config.toml
n_head = 8
vocab_size = 4096
norm_place = "pre"
rope_base = 10000.0
warmup_steps = 200
batch_tokens = 65536
seq_len = 256
dataset = "wikipedia_en"
Each number is 128 + 32 x the weight over its row's rms, rounded and kept within 0 to 255. Layers, rows and columns count from 0. The size above them is the row's rms in percent of the matrix's.

# layer 5 MLP down (transposed), 704x256, rms 0.0483, rows 176-184, columns 128-255
size [ 97  88  97  99  97  94 101 101 104]
[[137 127  81 174 141 103  66 116 123  91 175 139 149 129 122 125  76 155 122  62 138 124 154 122 110 155  91 130 127 152 184 116 137 132 160 164 103 121  93 102 144  73 130  96 132 126 159 117 105 123  73 121 117  77  85  64 116 102 119 176 125 136 102 129  51 124 135 121 127 207  66 185 124 119 124 121 119 169 110 113 128 117 143 113 122 161 135 111  97 198  91  92 174  98 100 156 164 130  82  98 122 131 134 143  94 146 135 119  58 131 149 147 127 169 103  70 108  74 146 129 124 166 139 149 157 117 130 141]
 [129 128  85 114 101 135 170 165 137  89 132 107 121 156 117 126  99 143  85 130 168 154 164 114 133  91  70 158 107 128 154 155 163 137 121 141 138 128 111  69 163 110 121 108  35 135 151  32 201 100 100 124 169 181 163 184 114 156 183 135 123 138 119  61  83  94 149 131 189 144 176 146 155 173 160 192  91 194 183 156 127 114 176 111 109  93 192 174 130 135 117 134 209  80  96 164 156 113 111  88  59  97 132  93 115 171  76  95 132 122 168 133 156 134 140 112 185 166 120 147 132  86  83 135 124 135 118  92]
 [138 109 115 125 116 123  51 171 176 129 171  91 101 142 147 166 121 116 146 105 148 147  71 117 128 115 154 151 163  95 167 133 126  94 200 132  98 132 120 108 136 104 149 124 136 135 129 127 212 135  69 134 133 127 168 102 123 119 170 109 155 112 133  81 126 118 151 164  66 182 139 123 121  94 121 166 121 204 165 108  78  88 109 155 122 164 131 133 114 106 135  95 108 130 105 166 158 102 108  80 144 121 138 158 145  99 114 214 105 127 146  85 140 162 176  90 129 150 116 141  82  94  51  93 119  91 124 118]
 [168 156  97  75 121 180 124 131  75 114 174  77 136 140 130 119 133 135 112  53 141 186 167  99  70 112 109 109 155 131 121 142 129 197 138 100  89 136 113 125 139 124 139 108 126 140  86 113 105 139  86 157 194 112 132 145 145 156 163  99 165 135  95 131 117 170  62 125 174 158 118  84 153 150 133 175 101 130  57 130 248 109 123 109 167  94  99  77 132 123 107  95 147 136 104 115  78 104 142 158 147 116 140  82  49  89 183 153  90 185 165  84 124  90 119 164 133 130 188 113  80 105  90 117 161  92 136 104]
 [123 144 142 178 191 103 157  92 149 171 119 136 145 190 130 135 109 180  63 112  80  90 151 120 110 131 115 132 138 113 191 113 110  84 162 114 115  85  94  49 138  95 110 114 117 188 133  65 158 103 121  87 147 143 126 121 125 110 159 160 178 108 156 140  88 168 120 153 181 147 124 104 162 192  84  89  63 125 141  91 133  82 111 158 126 113 151 158  95 180 122 111 152 127 121 127 169  96 135 144 108  99  95 147 166 198 124 112 104 203  72 141 130 140 176 161 111 145 161  63 158  78  97  72 136  54 147  89]
 [101 168 106  89  52 162 146 210 138  91 115 135 131 100 184 109 169 133 140  65 111  70 100 156  97 134 128 125 143 114 126 116 149 179 149 134 156  99 132  90 109 112 142  88 110 129 141 146 218 155 138 118 107 117 179 181 108 114 150 160 125 123 123 109 106 113  71 180 113 143 107 108 175 178  77 148 118 107 118 131 149 136  95 176 129 158 136 177  77 131 157  92 110 133 175 131  93  89  92 122  97 123  53 102  52  85 169 134 170 152  94 138 100 118 118 113  77 137 129  97 215  56 120 124  89 113 107 163]
 [127  97 140 109 135 106 156 148 186 117 129  55  80  89 132  77 104 168 134 152 158 134 110 160 120 111  75 114  90 129 166 121  97 138 125 106 127  70 112 124 137 136 133 109  93 145  93  95  86 156 109 116  74  98  98 113 154 154 108 207 165 157 168 127 137  82 146 119 115 142 161 138  59 133 125 143 102 127 150 166 124 119 134 149 168 153 146 155 159 169 144 160  88  94 149  93 142 107  91 151 145 140 107 106  99 170 103 135  99 127 206 129 105 103 139 136 181 191 149 157 129 140 156 121 161 140 111 102]
 [106 119 102 127 127 106 142 173  88 197  94  74  55  61 163 133  94 159 109 123 146 123 163 153 123 106 103 114  74  65 108 100 130 129 162 133  81  80 121 163 104 112 100 123 122 106 122 161  72 157  72 132 107 153 114 174 138 115 126 128  67 137 156 128 109 147  32 114 128 132 112 116 145 130 169 174 143 108  93 133 155 155  95 139 111 178 161 154 137 168 177  95 142 167 162 109 149 129 130 165 108 156 126 148  85 126 128 103 100 176 118 150 120 151 166 155 199 144 220 123 181 149 132 115  93 129 162  60]
 [138 114 130 106 156  73 112 122 140 108 217 110 141 141 137 140 117 191 115 101 113 125 107 110 106 221 143 127 187 151 153 152 178  96 105 129 132 139 137 125 131 221 131 123 200 113 166 159 106 112 174 163 156 118 144 110 156 145 175  77 120 185 126 137 103 143 205 163 146 209 147 146 114  82 167 156 132 113 145 142 132 127 163 190 135 154 192 129 138 130 142 133 120 178 113 158  92  80 170 146 105 114 112 134 167  84 144  99 116 167 136 114 130 103 145 140 121 149  87 145 124 158 147 174 177  90 115 149]]
# layer 5 MLP gate, 704x256, rms 0.0868, rows 177-184, columns 128-255
size [ 89  99  99 102  91  95 101 101]
[[107  89 111  90 187 127 138 150  95 121 108 128 178 123 132 124 105 162 149  89 171  82 137 145 120 120 130 196 117  92 137 150 141 129 112 139 138  86 147 182 134 179 163 145 165 106 148 118 107 148 121 162 123 114 147 115  67 106 137 122 100 193 138 117 154  70 157 110 118 160  87 151 115 124 118  60 150  97 131 133 146 154 223 143 135 114  94 115 185 138 130 125 165  87 136  88 158 116 135 134 149 131  62  97 132 136 108 129 140  87  49 175 157 115 136  66  55 159 102  99 121 135 130  96 156 181 131 162]
 [153 114 112 118  81 127 104 153 149 129 150 122  83 167 131 133  79 114 116  95 121 193 110  87 110 101 125 195 126 111 180 125 122 125 130  29 156 135 126 148 103 127 148  69 111 119 106 117 176 168 116 158 134 159 123 147 128 106  87 181 171 158 238 172 104  68 112 125 107 145  74 164 108  57 138 157 109 141  83  87 196 129 174 119 212  80 177 150 104  82 123 117 114 107 168 112  78 104 124 149 157 163 153 149 156 142 170 146 214 133 161  83 108 229 127 117 153  98  97 120 184 122  83  89  86  94 144  84]
 [ 97 141 140 132 101 114 177 148 115 102 118 119 128  70 135 110 132 155 144  96 133 192 155 130 150  98 167 149 161 144 139  60 108 141 156 141 178 140 126 102 156 143 114 145 131 164 130 154 115 199 101 127  84 171 142 134 120 175 137  27 146 176 119  98  56 126 132 107 116 173 175 151 175 115 181 138 159 181 125  93 178  96 115 140 117 154  89 100 157 202 124  79 125 152 121  88 129  64  75 131 113  72 174 108  49 106 148 120 104  71 125 139  93 138 150 121 158 136 155 134 175 120  73 146 129 130 135 104]
 [102 135 142 108 144  77 177 188 144 104 131  96 168  33 150 159 101 115 154  92  90 120 163 169 152 131 167 103 116 100 190 147 120 162 137 160 100  94 151 105 158 155 150 172 114 141 128 120  80 163 129 156 142  66 154  95 107 145 131 184 168  75 131 166 166 124 104 114  90 119 121 125  92  97  98 155  99  96  94 101 163 194  95 157 197 110 135 127 104  67 130 174 112 131 140  99 154 112 154  92 133 162 139 146 135 119 150 158 111 173  89 115  76 126 133 108 144 157 124  83 153 161 123 146  96 145 190 107]
 [127  93 118 125  99 151 162 174 120 173 160 135 133 141 113  88 103 120 126  68 105 169 123 114 157 110 144  86 134  98 192 163  61 149 139 117  80 129 146 128 130 176 137 101 165 170  86 140 115  97 176  96 134 147  74  61 159  99 150 111 139 147 150 132 122 181  98 104 135  80 148 112  44 117 196 140  89 153 123  96 130 106 140 110  73 141 111 141 165 117 109  74 112 174 169 129 133 177 134 143 134 167 133 172 100 114 149 123 125  85  91  92 104 120  32 108 113 141 120  92 109 192 166 172 142 151 146  97]
 [117 136 122  67 105 138 191  92  75 151 149 171 169  99  95 115 137 101 118 153 104 205 112 115 147 127 148  90 132  60 106 106 156 168 149  99  87  83  75 153 163 156 119 111 118  96 143 145 163 139 135 131 165 124  97  95 162 133 166 153 120 163 168 155 136 113 150 101  84 114 147 180 128 132 110 137 170 121  93 122 135 166 171 104 132 107 146 167  94 142  77 126 134 131 179 157 120 119 137 115 123 162 146 108 114 135 128  47 146  95 129 113 123 167 177  96 100 124 119  57 140 155 104 107 110 198 139 136]
 [151 200  84  86 140 113  94  75  94 114 164  89 142 187  95 116 137  89 152 106 133 116 113 109  82 196 166 169 136 103 141 118 131  58 111 133 160 131 149 149  85 150 139 141 165 115 130 179 134 144 143 152  88 102 122 132 159 150 181 122 140 151 164 126 118  90 126  93  52  99 133 123 178 163 104  65 156 126 126 101  55 108 119 122 141  89 130 105 126 101  83 107  87 100  61 161 154 133  99 120 125 125 140 134 107 121 122 125 128  85  94  81 123 150  99  86  47 109 134 100 121 179 154 201 148 173 132  96]
 [124 111 120  88 108 114  58 147  98 117 106 129 129 111 132 208  88 145 109 198 109 165 100 156 146  80 107 159 103  95 112 150  81 136 167 126 124 195 126 149 111 127 151 130 147 103 172 124 159 127 153 111 141  88 153 132 131 133 123 160 115  91 135 127 102  24 131 139 113 177  83 154 160 146 122 130 171 113 157 160 145 107 158 122 186  42  96 115  98 177 156 182 131 175 102 115 123 151 164  74 150 120 187  71 158 124 170 103  87 140  89 164 151 150 131 100 128 100 134 144 168 141 102 116  97 107 120  92]]
# layer 5 MLP up, 704x256, rms 0.088, rows 177-184, columns 128-255
size [ 92  92 100  95  96  98  96 106]
[[160 119  82 155 124 163  79 133 126 134 123 104 140  53 125 102 115 113 101 100 106  89 174 116 108 134 159 138 121 151  77  91 146 167 132 142 116 151 213 194 125 106 103 139 158 103 151 124 100 145 111 125  97  79 173 122 104 109  72 123  63  51 136 196 129 132 174  76  95 114 146 174  91 140 142 132 145  80 153 134 135 125 110 114  94 143 149 152 185 135 133 140 113 122  75 152  89  94 121 118 109 157 164 145 140  99  99 108  86 142  73 136 119 101  89 136 120 127  84 167  80 170 158  96  83 146  73 156]
 [108 123 151 115 117  85 120 153 116  85 148 164 103 131 115 127  47 131 193 110 119 168 195 150  88 140 142  81 146 129 138  44 130 126 134 163  70 149 139 125 134 123 114 195 112 169 107 155 202 136  78 110 158 172 125  60 134 154 137 156 147 181 143 151 139 169 187 105 126 123 123 159 111 135 134 172 131 115 126 159 186 134 144  75 182 171 185 159 102  56 158 164 110  93 135 124 137 133  81 121 157 189 148 137 168 106 151 127 182 102  84 140  48 120 108 140 132 100 128 123 117 148 214 133 146 104 167  95]
 [154 140 122 174 166 143  75  93 107  79 173 162 146 181 107  90 143  99  96 146 123  97 135 164 186 175 119 141  60  83 111 108 166 138  91  84 117  94 137  86 149 121 106 129 132 133 101  57  92 102 112 105 121 170  78 158 157  81  99 127 156  76 125 115 112 100 106 209  92 159 179 115  45  81 172  62 122 116 124 134  72 198 112 145 134 125 175 186 180 134 161 103 128 114 149 141 162 103  93 123 144 143 140 158 115 165 100 115 155  82 139 119 165 141 144 175  94 141 108  56 175 130 106 117 151  98 101 153]
 [ 85 155 149 129 138 131  97  53 141  95 161 141 152 150 143 146 119 128  95 161 126 135  86 152 131 165 175 152 132 132  99 115 165 112 128  88 150  85  88 125  88 153 140  58 113 165 108 114 133  92  95 122  90  73 127 104 134 188 145  67 116 152 179 108  93 118 130  93  86 136 100 136 229 155 153  98  99 112 138 133 154 117 130  86  97 150 148 104 180 141 145  81 191 159 163 182  80 112 122  72 150 104 159 159 184 135 101 155 110  91 138 112  73  83 104 190 167  99  81  70  82 155 125 160 139 102 184  93]
 [139 131 175 137 210 136 145 130  96 103 154 151 106 156  76  96 113 126 110 124 133 154 103 169 111  96  97 149 121 159  66  77 114  90  96 119  80  75 129 158 160 133 138 162  92  80  71  97 103  69 109  96 143  76 150  98  89 119 118 171 139 103 147 112  84 157 176 127 129  86  88 111 108 118 100 117 161 154 137 104 177 128 187  84  99 143 163  86 135 143 105 135 134 133  91 147 172 156 111 154 151 171 119  97 134 155 120 126 104  90 179 108 149 114 158 133 123  66 146 115 121 127 128 163 175 164 104  93]
 [ 90 153 137 189 183 115 154 123 107 101  96 105 147 142 131 149 162 105  98 118 119 197 113 102 169 124 143 154 135 111 154 169 138  71 114 119  81 135  76 105 103 155 108 104  79 110 116 151 169 190 138 109 128 169 132 106  93 134 182  76 124 156 126 123 101  94 154 116 156  88 100  93 171 153 107 160 191 122 182 130 159  98 211 119 103 125 124 195  88 107 126 151 128  86 117 166  94 112 119 123 133 138 128 160 118 151 116  50 109  87  96 142 123 172 164  66  95 143 155  89 105 130  86 159 101 154  54 126]
 [122 106  73 123  61 160 112 135 112 117 110 153 149 125 149 140 138 122 183 148 160 127 187 102 116 165 141 153 173 215  90 127 111 161 147 119  97 124  72 172 156 163 114 120  77 160 127 176 154 167 143 166 144  69 113 111 162 120  88 109 147 124 135 102  89 157 131 132 142 102 127 161 194  81 127  83  90 129 110 163 117  88  89 173 126  76 110  92 167  79  74 106  43 102  89 160 127  97  86 126 151 126  92 141 105  70  92 108 157  91  66 135 110 159  87 113 141 165 138 140 115 164 157 110 159  95 123 146]
 [171 164 174 103 134  88 115 117 122 113  79 148 143 165  82 145 145 105 103  66  78 159 142 149 158 111 119  83 103  79 104 148  84 120 171 133 100 138 160 131 154 212 161 162  60 128 184 132 143 136 184 122 142 106 141 137 139 152 134 114 128 103  54 137 118 103  90 118 134 114 167 117 133 131 170 216 111  68 175 105 146 105 133 127 143 151 168 163 151 128 160 142  99  73  50  84 126 122 117 118 159 168 138 127 122 127 187 102 148 155  97 206 182  80  39 110 176  90 131 144 132 176 169 202 135 146 136 144]]